python train.py --n_kv_head=2 --activation="silu" --norm="rmsnorm" --norm_eps=1e-05 --positions="rope" --attn_scale=0.125 --tie_embeddings=false --init_std_up=0.0387 --lr_head=0.00775 --warmup_steps=200 --schedule="wsd"
Each number is 128 + 32 x the weight over its row's rms, rounded and kept within 0 to 255. Layers, rows and columns count from 0. Numbers have three digits each. The size before them is the row's rms in percent of the matrix's.

# q: layer 5 attention query, 128x96, rms 0.0989, rows 0-64, columns 48-95
# k: layer 5 attention key, 128x96, rms 0.0997, rows 0-63, columns 48-95
# v: layer 5 attention value, 128x96, rms 0.0682, rows 0-63, columns 48-95
# o: layer 5 attention output (transposed), 128x96, rms 0.0607, rows 0-63, columns 48-95
q0 095:212105115126166170110130121161174109124090094141157108176152092124102169102192191071124118114173120149114128197156135084164141131168139123173138
k0 080:173113128099102158124114151099131119163134157074112078185145125150108152167131127114106127118046183167087099120160076112122160154146117172182140
q1 085:136150133106134100136129089121192124130153150139184127130073135081117157095132120193160159201127199104081116159171116063061139022120155120089128
k1 101:101127164134105138170154107118138102114078141107109128168175142146148097117111152131115102125092098158095101156143154090124127168178145062181076
q2 085:062101143108170132159145073125133145106185112109103149093085147135121091121046112178100090132119120081091135062124137133063106139102084114102131
k2 071:154085127157136117121120114146161127118100097174100151148121083095113129108106130171148100135166097179189122105099086135128167111111160152114168
q3 092:129128118122138148121049143150144168131196181089087086059174153080135111144050106122122140130125101096120147162102127128112133148117069186108109
k3 084:102095102135139185087103178114088082158199111164130122143101141084127222090151161183130158108106129145097133130125153103129118095066123143082145
q4 100:112156162127175125125145148109180126114125157132137162172075122163109149180162150149164139140108131134084113163154074130126158118116151176205154
k4 101:142130153161095128161122114128085111123088148119120154082145092073149088125094114160088104114127128152103059086095154101150124189186087086152169
q5 111:155190085164143082146103103140155159123117089141215116190093130109143093155101120135153123128127126099138166109117075169136107079106059132088119
k5 089:124148133101143092116169083128129163135137071105020111090166141192091120104142121075166154121190159112148170154161111187114126117123138149066089
q6 115:106147158150121072147163124102120106114145101119161156091131106105136083144163110128177149135156089123155117079164126109094097094081148144098100
k6 100:120168130157139016137178103151101171080074127127113150144156111152113048124146097134140096160146123129117116109091136132142137145135079151105121
q7 081:118122102133166158161133082107113188139148127167087052107120133123186112111092108122085159096146137196143129067153071097083105089109179138173104
k7 083:076124150084127136188106176114065077106069095155119134082119215090156161081120148114119126149172112109153138152121155138121152162136150136087161
q8 101:158143146112130059120159100113127083123132125056005165089133097138132076144162141140192142163133107078158147091076121164119191116113129139105118
k8 089:035158182110115115151125142137096109078115127163157080162107145102149063196159132160139108160123084131129144107161138132096125092108092134108108
q9 084:124134066113126131169159183129135135109066114175145131152081077119126133150154139120102124117122119156138114156140131183137128150105196088151134
k9 073:240140125150105110131144096065102185101129115121138172171132083140151128149124141078128121146157110101149100112109157129134122112172127134129120
q10 085:171136180135120102092137160108094126167149166062045136122195053100141108115146111121120139151127117111076091114132151157109154076182147151140067
k10 091:109121147128122119083130130107165131115061152128168116173120104143129062195116102182151054167117144157120109099092124036148111147143087097142099
q11 079:091106161071123128125116149105112164102118079115121157163148044142142120105167149125160122159164092075134084151115127065164105087153160149137098
k11 078:153137121095068145103110134113132085210091151118176138130137163167111086146122174173069089160131160157115143096124124176122149177189110132149153
q12 077:165115106117080139135158071164161143152149166102159093161110102179106131207128105123121075138135174068114170087138091152125092099136085122076132
k12 084:087148164139129180128130093094185136088135066133087125102099117181145112088130189136155098104143185109157158157187114124112115081100141093173120
q13 104:143109131101059122046127140094079164125136091158093131199138129185137148099149079067131099177121108129113092162117164118134112139187146140195126
k13 100:114102150187131094111153102171080109111110068095135126158118099130150114132125148134088100188097091162181137070147111132108154167138077199179130
q14 090:161103116118149150193148116124082147121108139174153174130122084112100131096132156128136098156149118124152090194128060080130117104129162080109138
k14 096:201156143118129085132064099154080140145140109051113096113120108140012124182140125108138152059113134111117121145086151143122133145171110121185116
q15 107:136138124108123045132131149149119161114125143158163152189134090167130104176186099158126101125157076196131197202157133090177077128140074134174094
k15 087:144153111147141110116114093094087140121151054117125106112117161162152122104098081114117074064137149106101115102184165167124171121140118134216120
q16 085:095114098154115150161185152067103161131133089138106134111118186190156116091142123109046109160079137155126130134111168144162092158139166104137157
k16 093:155102067124129139118143115108091142139108152107144131137114029140082182126079116085143114124160162109121122141082107144129114168148127143148130
q17 102:074092054082133151127130154090110095146146177124122096132128129156153154132070151122160162138170136099140115121157123160095143099125145115109218
k17 092:098209147155078112148121195180136115134141142143181093127131130089120101177167125176119124118098121141152122183112142099133170067166102117070172
q18 102:155124114101131095125117122116196153127105175149094123072164100112199099102065054073152150129191166118138187094119163151141112133149137093128148
k18 094:106149155142163156143152130115113090099130116112094080133148076080116134061092126142093165151131090170116134059140113079175121124084164189059192
q19 087:146139159135149144099139165115087094121173083078081115125160130143184141163135155167157145194151125129155075094103164185148150118229104106136120
k19 085:133171099150126145151106125193117150128130138110120142203102113123130119122125143151123063193090111145076188152168141128136195145150074133140124
q20 101:183079090127097117118150123136135123137166070120129153139188148130124172094146087092155142194102153121082097210132185100122166161183141139138147
k20 093:155140118209116073102114116147116124112102066128154163167132128189098111116097167137128115141134101135207145159110107166100157125174060149138120
q21 099:155088081102112189108179170141103099072127141133117171144097116146116123134103162107138175100145127096086162126162136139128176145166162126127113
k21 087:090162141117127133147170142098145127140095122129165067104094116109080122149166128171139166115111093177129090156118102088111128081110097183101117
q22 106:142158108132133154179178115108112167166150185122110112102143189183105155144086125106115170149143112110082127087181108155106172097121123063150165
k22 099:138108094117130134130185116131171082093125116149165127112127149087140155120148125046173191124177147154124124174160115134103114103115096167113123
q23 106:115141137122154104187126109179163092130141113112180103095116179143064122158101092151132146056132189160170132179123132139151168101072125111066164
k23 097:115146198162170076138125101121165111124108091070037062059072177124075057155168131108151126118088135127149129129141101149080146119099124169115122
q24 099:071155145111138117167089098148134135076121159125111181129117103054113097135117088133153167101226149022069133142131152103124137074093078152151138
k24 082:080139188118105137202177196156107171170125155160070099076170149145131135082169198097123181140151105114081088150137120122086108071111139126138136
q25 101:143144105121159147133120126125128133125126124154068114084136107152110146152120125149061126105147138128106185094067135116130121118145131108070085
k25 084:133041100155131203116107101044160118135153107117105139114119126139071158076110107134131094132066153176113135122153148116155130112106174149158178
q26 090:193087145161160076161151157132176156093127135129110148117159110098105130140136147100110103154158106110145160179070192113129104147107150132098195
k26 115:125140086164152143103133189109142140141170106130074118135114169151124147126115160102127185106071173096082154147117041114128160126152163087071110
q27 117:178111119141150148158112094126107156080177128102189156168089109142117117173118091141131108100177181134057113150118136171145069157125108150148162
k27 088:076111100105116130122168116171141173166180134180159144146135158120166100107156146177092099104120126185115074121114174073182081080103126103095166
q28 090:157174114099133134123083146113142081145094115082094174113132165127175139127151090110102117133074112118148045173078164081154102170156150145155127
k28 076:110133140138124132150115116085183151109110144102173089127123115114069175125120113098028134197085138139159123073098176149143098103133166129121088
q29 092:120190109149132144137121063149124184103155154096150145108082102079138128208137141176118221090165065140118131103139108154124153131114079086136134
k29 096:094129134158142177122095126160156133139164144085137113107161181068152124116122096100087102061109138068091122169081169151153098108094136071074153
q30 107:111125138138122155085080138219153140130120148144115194092135136075175153099105107050123160085182186139081108125084161113148100173152160112136123
k30 098:115134146111142093126078149162217096132126119183128093130109168156115139180147150133115114160119151182130144141086155117112124056121108104173162
q31 099:130087065155135122138108109089099121127124113153127099136125166127122060121149130135157163145167178148153189149126160106138066109111077155089160
k31 102:133142185051115115125089119157148169192165112122073155125145139144124099182121086108115128148110157097134143104135147147150086142146120076074121
q32 093:154121141095103125112149145117154103133061123100092139074111147174122126095048100121116122104092111152168109110223162074118104126085054082124136
k32 087:130086143169116107159125119097145051110176093116083073159090124081144112096124164124151086110126169073094154144143111170226126116156149111190117
q33 079:124113152139132131127098185132163142152176121177160138103109166091121084125172139111132120118169143164175163127183121211097130157155224159132132
k33 085:106131157167118141129083095128177129136139126077163174106127101164121112128141040161082130109130103129184154087060170135120129148086143105103090
q34 097:127138078126117155141130154121175117127096123161139152051106098160176157139150102136145169146188120175138157071088095114163130181171079145188130
k34 109:161175131113110158105143134092167176133113147122120083175127145128148131132139176175097127167105043135125170103084168155086139086092179098057069
q35 107:132119121138170102128075108109088072100164081119055122101209175128114089150106125102172105076151176080143118120114094109136137100112072138112138
k35 097:178162138123131144150166103193091145169080189186054134144168179169085103176182176147128148101148153135145171158128127123113182131120070106120156
q36 085:114158151070131101108114150195176094110122205138169129140192175133130125122143084137156168113131139142092158167174159097117130121110066200148139
k36 078:158137159181140156156151119159127129121099037141142129124108157092133078158090170172090126105107095056126129085113130134139190146134163163108103
q37 097:129135157109191186105117136106135100183186201088180094069129144113142144103118138073123115115142099173123121112090122130159138103112172111140146
k37 097:104102152208098157106147121109120083172094045108119110185106182143134134099112107166116120108129112163122193131156157134097139147177115083108109
q38 099:094112212217145142153129173145185162133137115130188138144142100108125140196101131103166155150125115148144162120122120102099064161142151139158129
k38 107:119099146132144127169134171087128174105180117159123119026094123192104092102138111130102076138139093138177160079077132188113069161135132093146094
q39 099:127138162165084137074100166166141102139110132119140148146169170103098158140153093138150106117142094170123086154143107120120150146147120160127083
k39 090:127131172230172136078144106105170114192079159079184112146137105141141101128125153168093164152146104141179116070136115175091158191118146146099067
q40 097:150106111134098159077110159115112073082119125110131126128096124138202145185100124125142117118158201127100134122074152209155114138091122149146173
k40 096:129090118073141142102160127171116111127087137090192105173163145183112147166133112144097101138112208132076070097051161092189088158140119098092148
q41 103:104120100118148173145184098096159175123108121198163156114087134115153124127088178124091149165207105135140194120158117135077212061140139120163147
k41 108:083059070114095165158124175139136129141156119123113117063113141142192165104136085122160096159145117154169124112136134148091119129137126141140155
q42 100:103150117133165146124132114119120136077129163090130154165085169046160172158106093105136125177104114067090158173155112095178082117097084128124139
k42 100:117144127098143150145123155170135109054163171137104074134126170092137115174099107132145134156172084142129121158149075152142139158090050056074099
q43 100:127153132110119130141108161130133086161126208120148103151121106169074210104137180081149112140090127101159116111126133152168169124117131156131176
k43 100:068142139185123089124186145075133070157086124077126081170140117134180136133154133117100120106077111125131143136144073096114120208123107133173104
q44 094:157116101131126133166148124166143162125092070164215169164128146170112183088092098086102136099131150141130143164169124099117096110170159093169133
k44 100:143158148068127101156110177151141094148124155141213113159065108070184105112138104145108079073120142158141128136146084057152139156133134062109135
q45 092:142103082125144153115132134096134091088088183083134144165118140179153159136095142179124144093078087107077076123143128196132140087142186136146118
k45 097:111113132138146159170169105110085094139082142111050116151093068098153131160086174165113119083142105094096075135166110093100104173176168119107169
q46 089:142119060081117110172195045118123090171116204094177117117138129170109147112117152109114122120144138154106149106104136126151072068148140086158127
k46 096:129124121130117155184156090134121092167071120084156044097104140107083138096127161117097121073123124107061133119137121147126085127168105063162158
q47 095:085148118154100104105116117167142181194077150110111147103124160177126149101130152116149064154126126136108128163127155105151150186101145109198084
k47 101:107149098124122082129146131136152123212119171117105106167096135148125139129110187172134084155132125118136135115126126170184099114180147125118078
q48 111:094135049135162099111138173146111085116124144159158191066177100146108139113111154147181149123140165070119131145116077113168155102145130128192102
k48 107:099127122109107144096189108146096101119142150067167133076152042143160156175139164132175103132123103099112117119106147080233121137106090134139150
q49 097:118108122116161103160093093122079128094158134086155150149153118123093152094112109092166099136158143087102072152115079161126165063133145109144164
k49 095:069133147140131097178154094063065128140121155091127141130184142144071136097137172072151099138159137128106078073119135089143154112130104126185156
q50 096:165163169117144160149125101158124104125134123097158116176125157125093100118152122143144116105106084148184083131187160093156115093086090134185151
k50 100:131097124162153132130137119147095117175106083140133136098150153119109149141162126169128147166178081085184137139118136110114126144058105127122149
q51 101:156070082209125138112140121104146083094164208145122122128118131139186106079115108097143131108128164142071119195083095107136163148146131131167058
k51 102:119116122137095144147109140155124100139166167150078067152080122174121108179137127129127144127096143139077098128030100098167142132177146173104152
q52 090:096117113153113134126100145123126217126124163092097096140123080067093144100192157137118141115136122149137174119144170124139124055125136171186063
k52 084:134148151073175137149160152109111158195126097136069107095168130129124131127160168112140159141165135140116114169045077151144092123155164167174024
q53 098:172141150143120100168058159199120135144122149144115194119092126134111110191146098126076166176124122127113101150132138102131105176127071152108183
k53 099:093133123034134124119135128143157077094173156125100189141092155150113159134124104140094151145096119141125126104134123099100090126070102164096128
q54 104:151174160130145103111087162167156177162084156091113159143121122174098161136097095146146194160125122122125133130109080124161118089141105102069144
k54 098:176140160098118094155129128089130090162075172099175129197117101135189152089059122143129117074163124146162117101138093151121101126081139126110134
q55 089:115160099125090130165119190162168114185146105162101121114134186132088156162161099086105182133167115081114130140130117119127120175159178133160129
k55 097:148138138117091088154143150097192136140144115096128150116119101092162159187145100104069123153131108137145149105132116104146063153104102169112124
q56 089:132099111154130120117118105075134119127066073123104178134133160088114184140155106119161134155152135117151132128060154112160161115136148111164150
k56 089:093131138130116154154095127128115070113164076099102154107087108119152158060098124157148148109165077159096125152132126108199107121118189081155112
q57 099:142117137107135118067118122210132180151189141122142178162124162136148195123171149071109111112088164130075137136147194114131039092120151158142129
k57 094:122115145101199139030118088150123108192132058163158140190130187155133169149104152138077117138119187168116105102121174143103082107132097146141103
q58 097:108129068124108134128138136099145107075114111187124110159204077145162087143173144157128153148156105109073131192125167105109092148070154086150147
k58 104:151094118148093181145098161141179172104085136135118126124140188126078093161185113127177155078117140110152115145130188137107089104154135124090136
q59 102:154122091106159188152133130076139156120134103089180155170100079136124113149107162156110204191119193114094145170118152107172103141130154184101102
k59 105:119170114098095177160104133164113170126168116117109073125069078108162091144095162143122216162089162137112076170106099077119114120117147191101126
q60 102:075140133065120120156111162172106120146172111117148126137112152119091153206115062154203146103126114101091068105117150056085113107119136103130139
k60 107:120118090168169067170161166150069121095180122096186155085144107074129167131138051129124081133153072090123039146114148144119082117144107133196152
q61 103:150139125084123158106087199129128102112177090133184138118125152157133137112188124124126106100135164107182085140221102186128159132136126141107170
k61 104:103100150086135137093140138113103103155100040100156156094150131146162100156176136064106153123130200102152066114213127086141176168115106125169185
q62 096:092157140179200128165102144112078104074082170129138153131141126107098142141182164099124110145117079071088123091181109156132092134169109102094149
k62 095:078162114191137166110136101093112097185086123138137135101069161125067126095142128070142143154097071116092137115171088151111156131155067093163132
q63 100:161106093115133134091197084144158116207119134121149136124098117119202139129103198128060139131139168144169160156125106133077119128128108060124159
k63 112:156130183061111172138116102152136186150157062154133115136123153121154119113136183136142095068054143170168171096161133105143121099146124153121124
v0 096:127124098096139145059142135142186103119152094169125088085069072158115146116112107119092098127068154116034106177159129114175111099175097100140097
o0 093:165125177167153120221152157129125139155138131076159126115145124148115095122127149152092139120195090076197080100141118167063117128061141139146152
v1 090:102104109104144117108131129144091069163187134078074079155110129130094165142138129128118095197125136144101133164172135143098170157140136094154131
o1 089:165146135119098154193186129098134157131133144125192145164159131148119184103141144152129103133149082131125098156071104095152080121120140143108134
v2 094:147145098071084159141107151139108141152182124117180134172164143158174174111110160188158183142132061062131173095102092135095145138150157150170128
o2 083:128132085131211162091104111124136115110069078071104143115138103140065097087125127088101073129096131166137097160096201148166069125117152095122106
v3 094:107112146132103067139153093170067098131126103117127095078089197158144174160092091134157109138142182133124050135107145107063100145141093131151113
o3 088:126147066152070140152172142074161121084136144100166169136152077136074143101151106113103078180146076090083096157135143163125118159140146130105136
v4 094:159127149201117167110110181194177112103068079127127102084136140129149106148117116061109093074093088171130161149125125203148176183166145167150111
o4 089:112148147017100084145091131128086146099097103090107116048139152193126106163154105178133132114151178146137119139099124148146090097091125129118132
v5 081:125131172169113161136118136071108131138068176172163114108122137115166110104138104107114090110141074106168163118083100162099106157079176155146178
o5 079:092106122082108078087112125173141110140131086124122182140124166117134145132143148112135206073133189088127119113169170142167141169097119132153071
v6 094:083147124081192142101141142168163105158106125152107195163145151112144151113156155196106128164134141111194109143124124131197144150091074083119104
o6 094:170092084156087142134122097069132089108177091143125087097073095126131124164088115093090137108136120116088141090111124110114149109161154144116103
v7 102:126171134116154150129180111135199116149164111147103107067130094135134119098139124140105154171185119095142116110072164166096093076133136118082193
o7 097:109077107086146104153139168103124133178091132142134104146110165128190101148118144130167087053128148140142207153099095146181134141097144152209109
v8 088:201113112137129123130144166162155109117150118097145093057112175128123101208146057111136134137143155136134166123124141110164072143165142180170164
o8 081:132117107074097088137187140169150151101137119131154110212144120171145102061166192176129118140093116113092128158187110199072146085154094133137157
v9 108:139108112152124197090149167105118094163092097152087120126108107144134077119107164174151060173089133176122141146148108055119110162174112142076135
o9 101:105141199105098145149127159157157129111181160184132157087146106085168127138166096077130193102162118108110128082148077136139135060081086164193129
v10 099:102082138110103171180152091104164178103099160145159157157182113104176074130136103114140109148124186135129161129073195177120108115119078128170138
o10 098:130111105130139057085106131170075101120133089094097098137120138146117159140101155135085180069143182084107159125198128167138144169096140119057118
v11 089:149121141112124177120118154133143103098142163093110110133086159121132071137051147157149062171096134219103141156122103105130083136173127147134081
o11 095:098123204079105104146135124128105159165156123093155165105178112115083089137206112116128163091103128061098098127128112143107131092089098197144194
v12 116:074103134128114148113166125093148127147124127111224127137193122158135101112083118160102145145131091188139147071135192090141073075117080155135118
o12 114:150155105199180075137111116131121081085110123122135147166109147115116098091124146101150136138147161081100090167124121162098145126120127103120132
v13 099:112133100107127159149195125176171161065112158113154154150112111153103079145130127161179139154084158102103146113155150146141176190123137210119172
o13 098:121122203102087085136127132119095104141132066116128035125179125118140148117171117137126068107126142114137110123089163155189097101113130158178159
v14 097:122126101083061133176111139061113150096119168132137116153127138174145118134100103124163153114136109140115134136166165109163097110187144173100073
o14 094:123164203143144094161092151212131094152169084012105145141176112100084097106106120112158061093083115122133120116147153156140089119107110134145162
v15 092:139125109182044086142154189089094145208187064130165121101135160141170123156109151099100086123132169114103114089118129065097138154096116158128155
o15 089:108165099085167133106168126141143138126111226154108171135122023167112165057177126121116142108157077120104129138099112176139128110167155117122143
v16 100:138080100084084133151140169182099138034143067174100105147124067118147113161150110128113183131116108074102121126196107108152111165153154161126150
o16 089:126179166132141136100119153175134124142121128058152142093151139141044143137081134154104054162144119157080100099076164171127155061069088099135131
v17 088:147092144126096100116087157140059140147093116200098130054146064112102085112120159125089124148119148193147059111130133166106196121104130154092127
o17 087:068139120093127111113124150130169112159086164137113130077071194122173125178091089142173170132160122111157162131074101125125070128095119146152122
v18 102:097104080096125092112120090086062191089147109070153134125129124122094143127164141110157135164177148127137139128122102119099127066067111141130125
o18 092:194122125163167155115074081138165084139110115204114128185146125110097160106138111113121147160098103103119138160134085113106160154195160182070146
v19 103:059138094126099090160172126173152137118131123077146160142134158069125153135129117089083118152153141099086153159133068109135156136160102129070107
o19 107:159144105151102182121167112107099134082193164168132146149132122177138138092177143105190061127127074164155122157165140098171118196188110122140173
v20 086:162103132159131119098136126086095153152066109144079132100143083150133124143114130126178091118071104113112159182110159167123147133175143140133171
o20 084:115107149077123135138111128142173107116167141084131067128106181174137154094116164168113210111131120165133176106150107130086114090085143117113083
v21 094:109185063114128085111110136075174170144155066108074172209136124178137109121116154132137146084170088098068150086141142146107174095160106129177099
o21 088:165055146200142119137111116122118092121104169130137111128184081107140140143137081139134115196119153098106105125065189153125164148112149109084162
v22 109:163161114135125091108077125128239080159097115113087115161154174142139110094160153122124080064141092142134157122114148138149124111139081109120127
o22 099:129050104120137155167150124138059162116128131114090169090118127144153149161103112153156184113057170173109085085150108133103102129114124079096124
v23 082:166156118116130195137171123081097183169170173146130125155137109188176176163162157111147126142118186101074153092071095140137120145116140096162181
o23 076:106079090090166136084104125168168110089088117134121125138130140117124096118119114116078175067112140162172174185219178137146108105131129126125105
v24 074:141129105155130123131089134202063077146157210123125109120139144123105130183133174085054174112111150128150106102113108148135146163140168089148111
o24 080:103166088126104139089160086092136197058108109111151158146136123127095158111148100148157151140131088123153154140063181134165126148148107118049127
v25 096:118112142135151127119139160086066103113184176135164176132085099132074172120053057110165187156104121111156166157110150144069131166074085128112125
o25 088:113133098131072101142097089141174116183101134137165111124170130110088114175160140188137112134165088108089117129121163134195084117166163126126105
v26 105:163139144060070151120084149150142145143154142103127133107085111124179072148124100127129156119098101120105077105097070158185090124099149158079121
o26 102:087138206180176069107165160122094143115152139136125106122179168130097107129138099122156165116143147148138163149138175107123186124062110117222127
v27 094:139140129154113136164114173103092156139075137115107059117138083116135152109078143162106127099072091145127137101111139147074147152082098122129111
o27 086:121173138081182166101136121106149134155098117099085177116109138149114113151164133070096130085132178117161116103136124080166111126151157149101156
v28 095:099096158136129162185093072130140121167131103161122130168128090083161085130161092115136155116088071140148132117144113132125111154154162099200120
o28 091:093174119070121147076172135150120132088114152084079169128116111198113127144085172124085167156150211110101118141098183123147146163084096119096108
v29 103:137196165153108143151101136156181137116207201174207118219123103150115072115159146098098094132128127120185140076148094132156156149122101104170123
o29 100:130133101123128119106108104129069142101092128132085123087101118087106126165118059184136168100125141170147121140096167125184142137108136132126150
v30 090:171155112135147068114068143133114130190125116120059148147118113152119178122087169072149155110144130155174116109168155135146160091160113071153030
o30 091:147161050176121169156126097109174159071117168103086108128096126143113104132114115122167096170121116120129146114094109085117084132110157112046155
v31 100:102124105131146088130132104138123206107090099149072111176122105136129099125085104083130145118168092046069161134158169138114126133174113129198133
o31 096:137100151190101136107119148181132115145095126118158121124149098135087150138102148139133146188100144132164039126116164168109157147076141065104157
v32 081:126150100145095117112086148168135112124094108048076114178148151140179130133099135118132108121142110112175129080182130146156158145137126135145126
o32 080:122139153147094109133093163133130145070153136107134155069134102153081117109098078075185108140085142195069060148038163094101106110104157099113114
v33 090:108136111138218114117103087096096142145140123105112134117117154183139137192154127117151137172117141122116057127132091178093102143141171115110153
o33 084:158099129144066157129143112088163144126093168116163125193138090112133109135103085148108142141172121082100194173091174096146113185150125183172090
v34 109:131087122133140079090170147183205097141115120068169134153140149133085166103136067079149130172147126148190153139170100142093165107080079155121123
o34 104:149154094154107150145077109086082119127097138198102166153088117165166147156103147121071134124127123138107080168098182098112095173196196080181132
v35 108:139140132133052111096114109147090156115134162124110106138114044092159114111122125135056136137140068061153139126098178126119109086148157122129102
o35 100:134135081108156108091152168144156149140128111126105162143119175145070154113117123150177134120148180135094146101142154165141134145080114069072182
v36 087:062098175060122135165111113101142124156064160100140155115106175127138153131088079130124145134156166208150110137126109165200145161083110136117099
o36 083:151150081174056105161166107126113138083164110093093120104130158126090117126120095063194107120129128127136085141110143077126090175106116147152080
v37 096:129149127170135124079150102112117109188127161130122152143093147124139125105108135159142121107117128143156130043089149155118084165113112171126148
o37 081:156085124124144098135111152122123141102174155098142121108167163133091144090159086162145164145121155067149057140175134133119113119080141109148055
v38 107:134119098119100121199090125094117120155117153156196145097107073083103135207141098158081156153127155140056092128126091112113123081085147115066186
o38 100:100132151132141099082178146103159137151185146131118166148180213106144148095170167101183132118159107112143168134110154079157127161180123177145104
v39 091:138098141120154132172170134155115157109117109171084064119133213107130122100108142128107086143216084148146126103116119155156078152149090108140096
o39 089:119109146145125131110085111154097118194108166074195122144065122113136119147144147163126158115049142119140108156081054157133211125095133173173112
v40 094:142086158101063163085100114080083134154142112109113141098137172155165133101143144136120140176111093134109175135066154116134139157154132154174101
o40 082:154164090073136146138105132164103106120116111159089100132100054178079171125149112159098151111158169134116122132188127191139091095090135092111165
v41 085:145100141119105072120085129142131073118145152118185112115061108168130140136137051100173083159058105149208131151141119126155143101154124149130102
o41 085:119208110126091137156112139169133127112160106132087152110172145139095075134118171128120141092178081143101108116158173136108104158121158122152157
v42 096:041143172111154115080147144108107126092161077110142128224141141110109129086097108103101123127142101117066155142075102155136167105054072063103147
o42 088:172074130154146094203113096108066088152096161160155146089087108076134120216175092165158163098139101137187108113148160105167147147136153149112167
v43 082:169151183162130156130137084145135147163151084119168100123104153109117133127068138068078096118103129104028148152138106151175106193125119119153119
o43 076:173116128099130175153116140142136164111124166125124115115175118116092120141199147145158144138145115161202085157158090137153169109149111176099141
v44 089:169130110135133142154151128141161144138169106166099164137154087162126098177150106127126118177131119123127151060167159115087138119159084091150170
o44 081:076095127082116084094133181136129126170045200108115124165125137091161099118126163152139127149115194080132107166050130152109087113129157155095161
v45 092:147106125107164107139109080105083099128130166129084132095180062067089121131097134113147115143175153124108151139110155131101135129119143169192098
o45 091:179151100103139174106138177180165177131036119168148119157079150128153159147126166138077098134114146125088118107113065167137177109153061084097172
v46 094:086138135120146087138140150102094078114181157146141157164132111067090148063152123140157085132146067164088134166100124098183175074158117131117098
o46 089:139139106153188135152172125094123103195155131101155137107090141180141150117147152161150125091113097127154122118117150119130133162111118112118180
v47 076:100151111166093165177114166089077155110097119128174120133147125067122162115114114165132074138075137155164165135145150099136161100133155086171171
o47 078:126158152126140122101089131161192127135148155178104084152035096087152100062141120066155166128140090142118123128190080096101121133187130142081138
v48 105:094227207145142101200095154108128110134093148084110138138113182104167135122131106118079183126132147139165103126084138151112086119100124151117172
o48 101:123072061111119104085206092094080151120126129127106167135093114107156121105139133121182064141129138173108153123190129116125175143190130119104080
v49 082:103110136168135152083068151096112154192137130096196099072112186137112119133095105145160099106159122160119112160114128144126101061148142135097172
o49 080:164137159144159097175146108149168149153099120112128160176151078149138103080142114145104192110122114107129148165146121128112105170126090133198052
v50 092:097105160147166137126143120128097139128087082172074151109169131176146132072127178080094146166178120112103120113129144130128150162176124105118124
o50 093:114160066126081149111120133143150125133062180154121113078074082153100129155115121104189130140154138138134138130062080121133116132039115118100100
v51 079:090145196127150111101156124077126128121099102160171140077145157053123108048103118103076114166154188153152147141081224138154097142094136148165101
o51 076:138097076080088077164127162137105095173174120147126107125105111143158137154142135141154129139132119083125143082153064169087160100146128169047149
v52 091:114145106130113145148175079099147128103165181121103144139090147116118124181157081156138148225147129114152103066075143082098098118123104142092167
o52 085:145117138192135087115144153155104127171175139128192153198157126091134116114163157153107074064143156085081122149191143185153186145119118137183146
v53 099:113094077125165099138145117178171106066104119122150120136145170134117180085114109177153133127174146150154144136127170156108166105068113155119132
o53 094:124133131180136102117099121135152145187080106183135115075136072191142088154084146101118115119119161165033096126158126116113129135168147125150132
v54 096:115138146157139104114117067099162114138098115120151113175138140133131093122173124152167149189129113177103148114117166128108146089113188164178161
o54 087:126070086116128113139096142134084103086136078136088136121140122124170118168093103113131163108109197122127097136191189145112074126120115154104131
v55 088:148127101166102181144135082048063118175134132113116119093196130068101163124158141108089164109096159183164126089112143151119070154120180178119146
o55 086:157127148059191133088126133160133145097156133107123152204091136157132160076147146123123117099116147097126154150178082120154139103174085143094061
v56 105:167175132089115114067143111171117067092159154108143153123118119173101105142080125136092073117125147166175192098080094149093106131162070135169082
o56 106:123104102131133118205141094107149146087090088121147104140149143101126106133118097167198132134147135081056105150168142159143122090137112122079186
v57 095:146102155126077186108088098136140177121105153155116074091055095150115104127098094126145083086136126156162180114127074082160136102110101097116141
o57 103:167155151121137112157107127189166151138108095097113123137143157103054101128150119128093143080101166137112087112119101165105165083085112156141122
v58 099:142102161145131138115102137134121127079116190053114081204132128108149121101119131100105154163140087109153134165142157155140081085137139113102054
o58 083:118186129145136071111133112135090140129151083125137206123162139114097102131168180123153140115162160147132164112208139065101163177108152107097188
v59 088:133071129135158127096157157169117115117166149102161106078066098150100131165143148118167135103124126080143170174138118128181136101166154069077103
o59 075:163197112107113127186108122107181140150166078118114094130193152173135127107097136117098121072129065148205182111091145131092127113128136113161159
v60 095:093132146113136147113102098171156122172166132067141119168103122124110072179168118139148152126105145123104105082111184129215180120116100147127162
o60 092:212144166084142092131207159113107165110098130156085097114192119146077133108187102179088152131142146122121110119076115160132161102108098135157149
v61 090:126099147122126080172154132102146143138110104117140094140099161163108109114138179124084109093129119211084190101152124082150113098134077137148087
o61 095:124172115137153182160121079165112119155116096146107161107197078141133125161090116100188130142108158100171072156158086158106151112128135163085189
v62 091:151107051115102214145101192159105079156136121144143152168108128134164128183135139161212153069108123160119197083172071096134171173138156135159121
o62 091:128146226124099116126134139151173171112110128075100110121162124128140098092123063096066093153112136084069084129106202079153043086138070101153112
v63 104:159183110119126142134133143130116173159144101176123113082107064104150129110149118135089028132130153129102118094133137126139150196095131173132094
o63 105:096086138058154132092140215168150088184098127162103151102205192115133097167128133147155183117092142125134126135080092141115137055113124181101151
q64 098:137163150114173149129131106146065156172114099189167157151185112130186130118138142174111118143176071087148091084088097124114148129108113146103088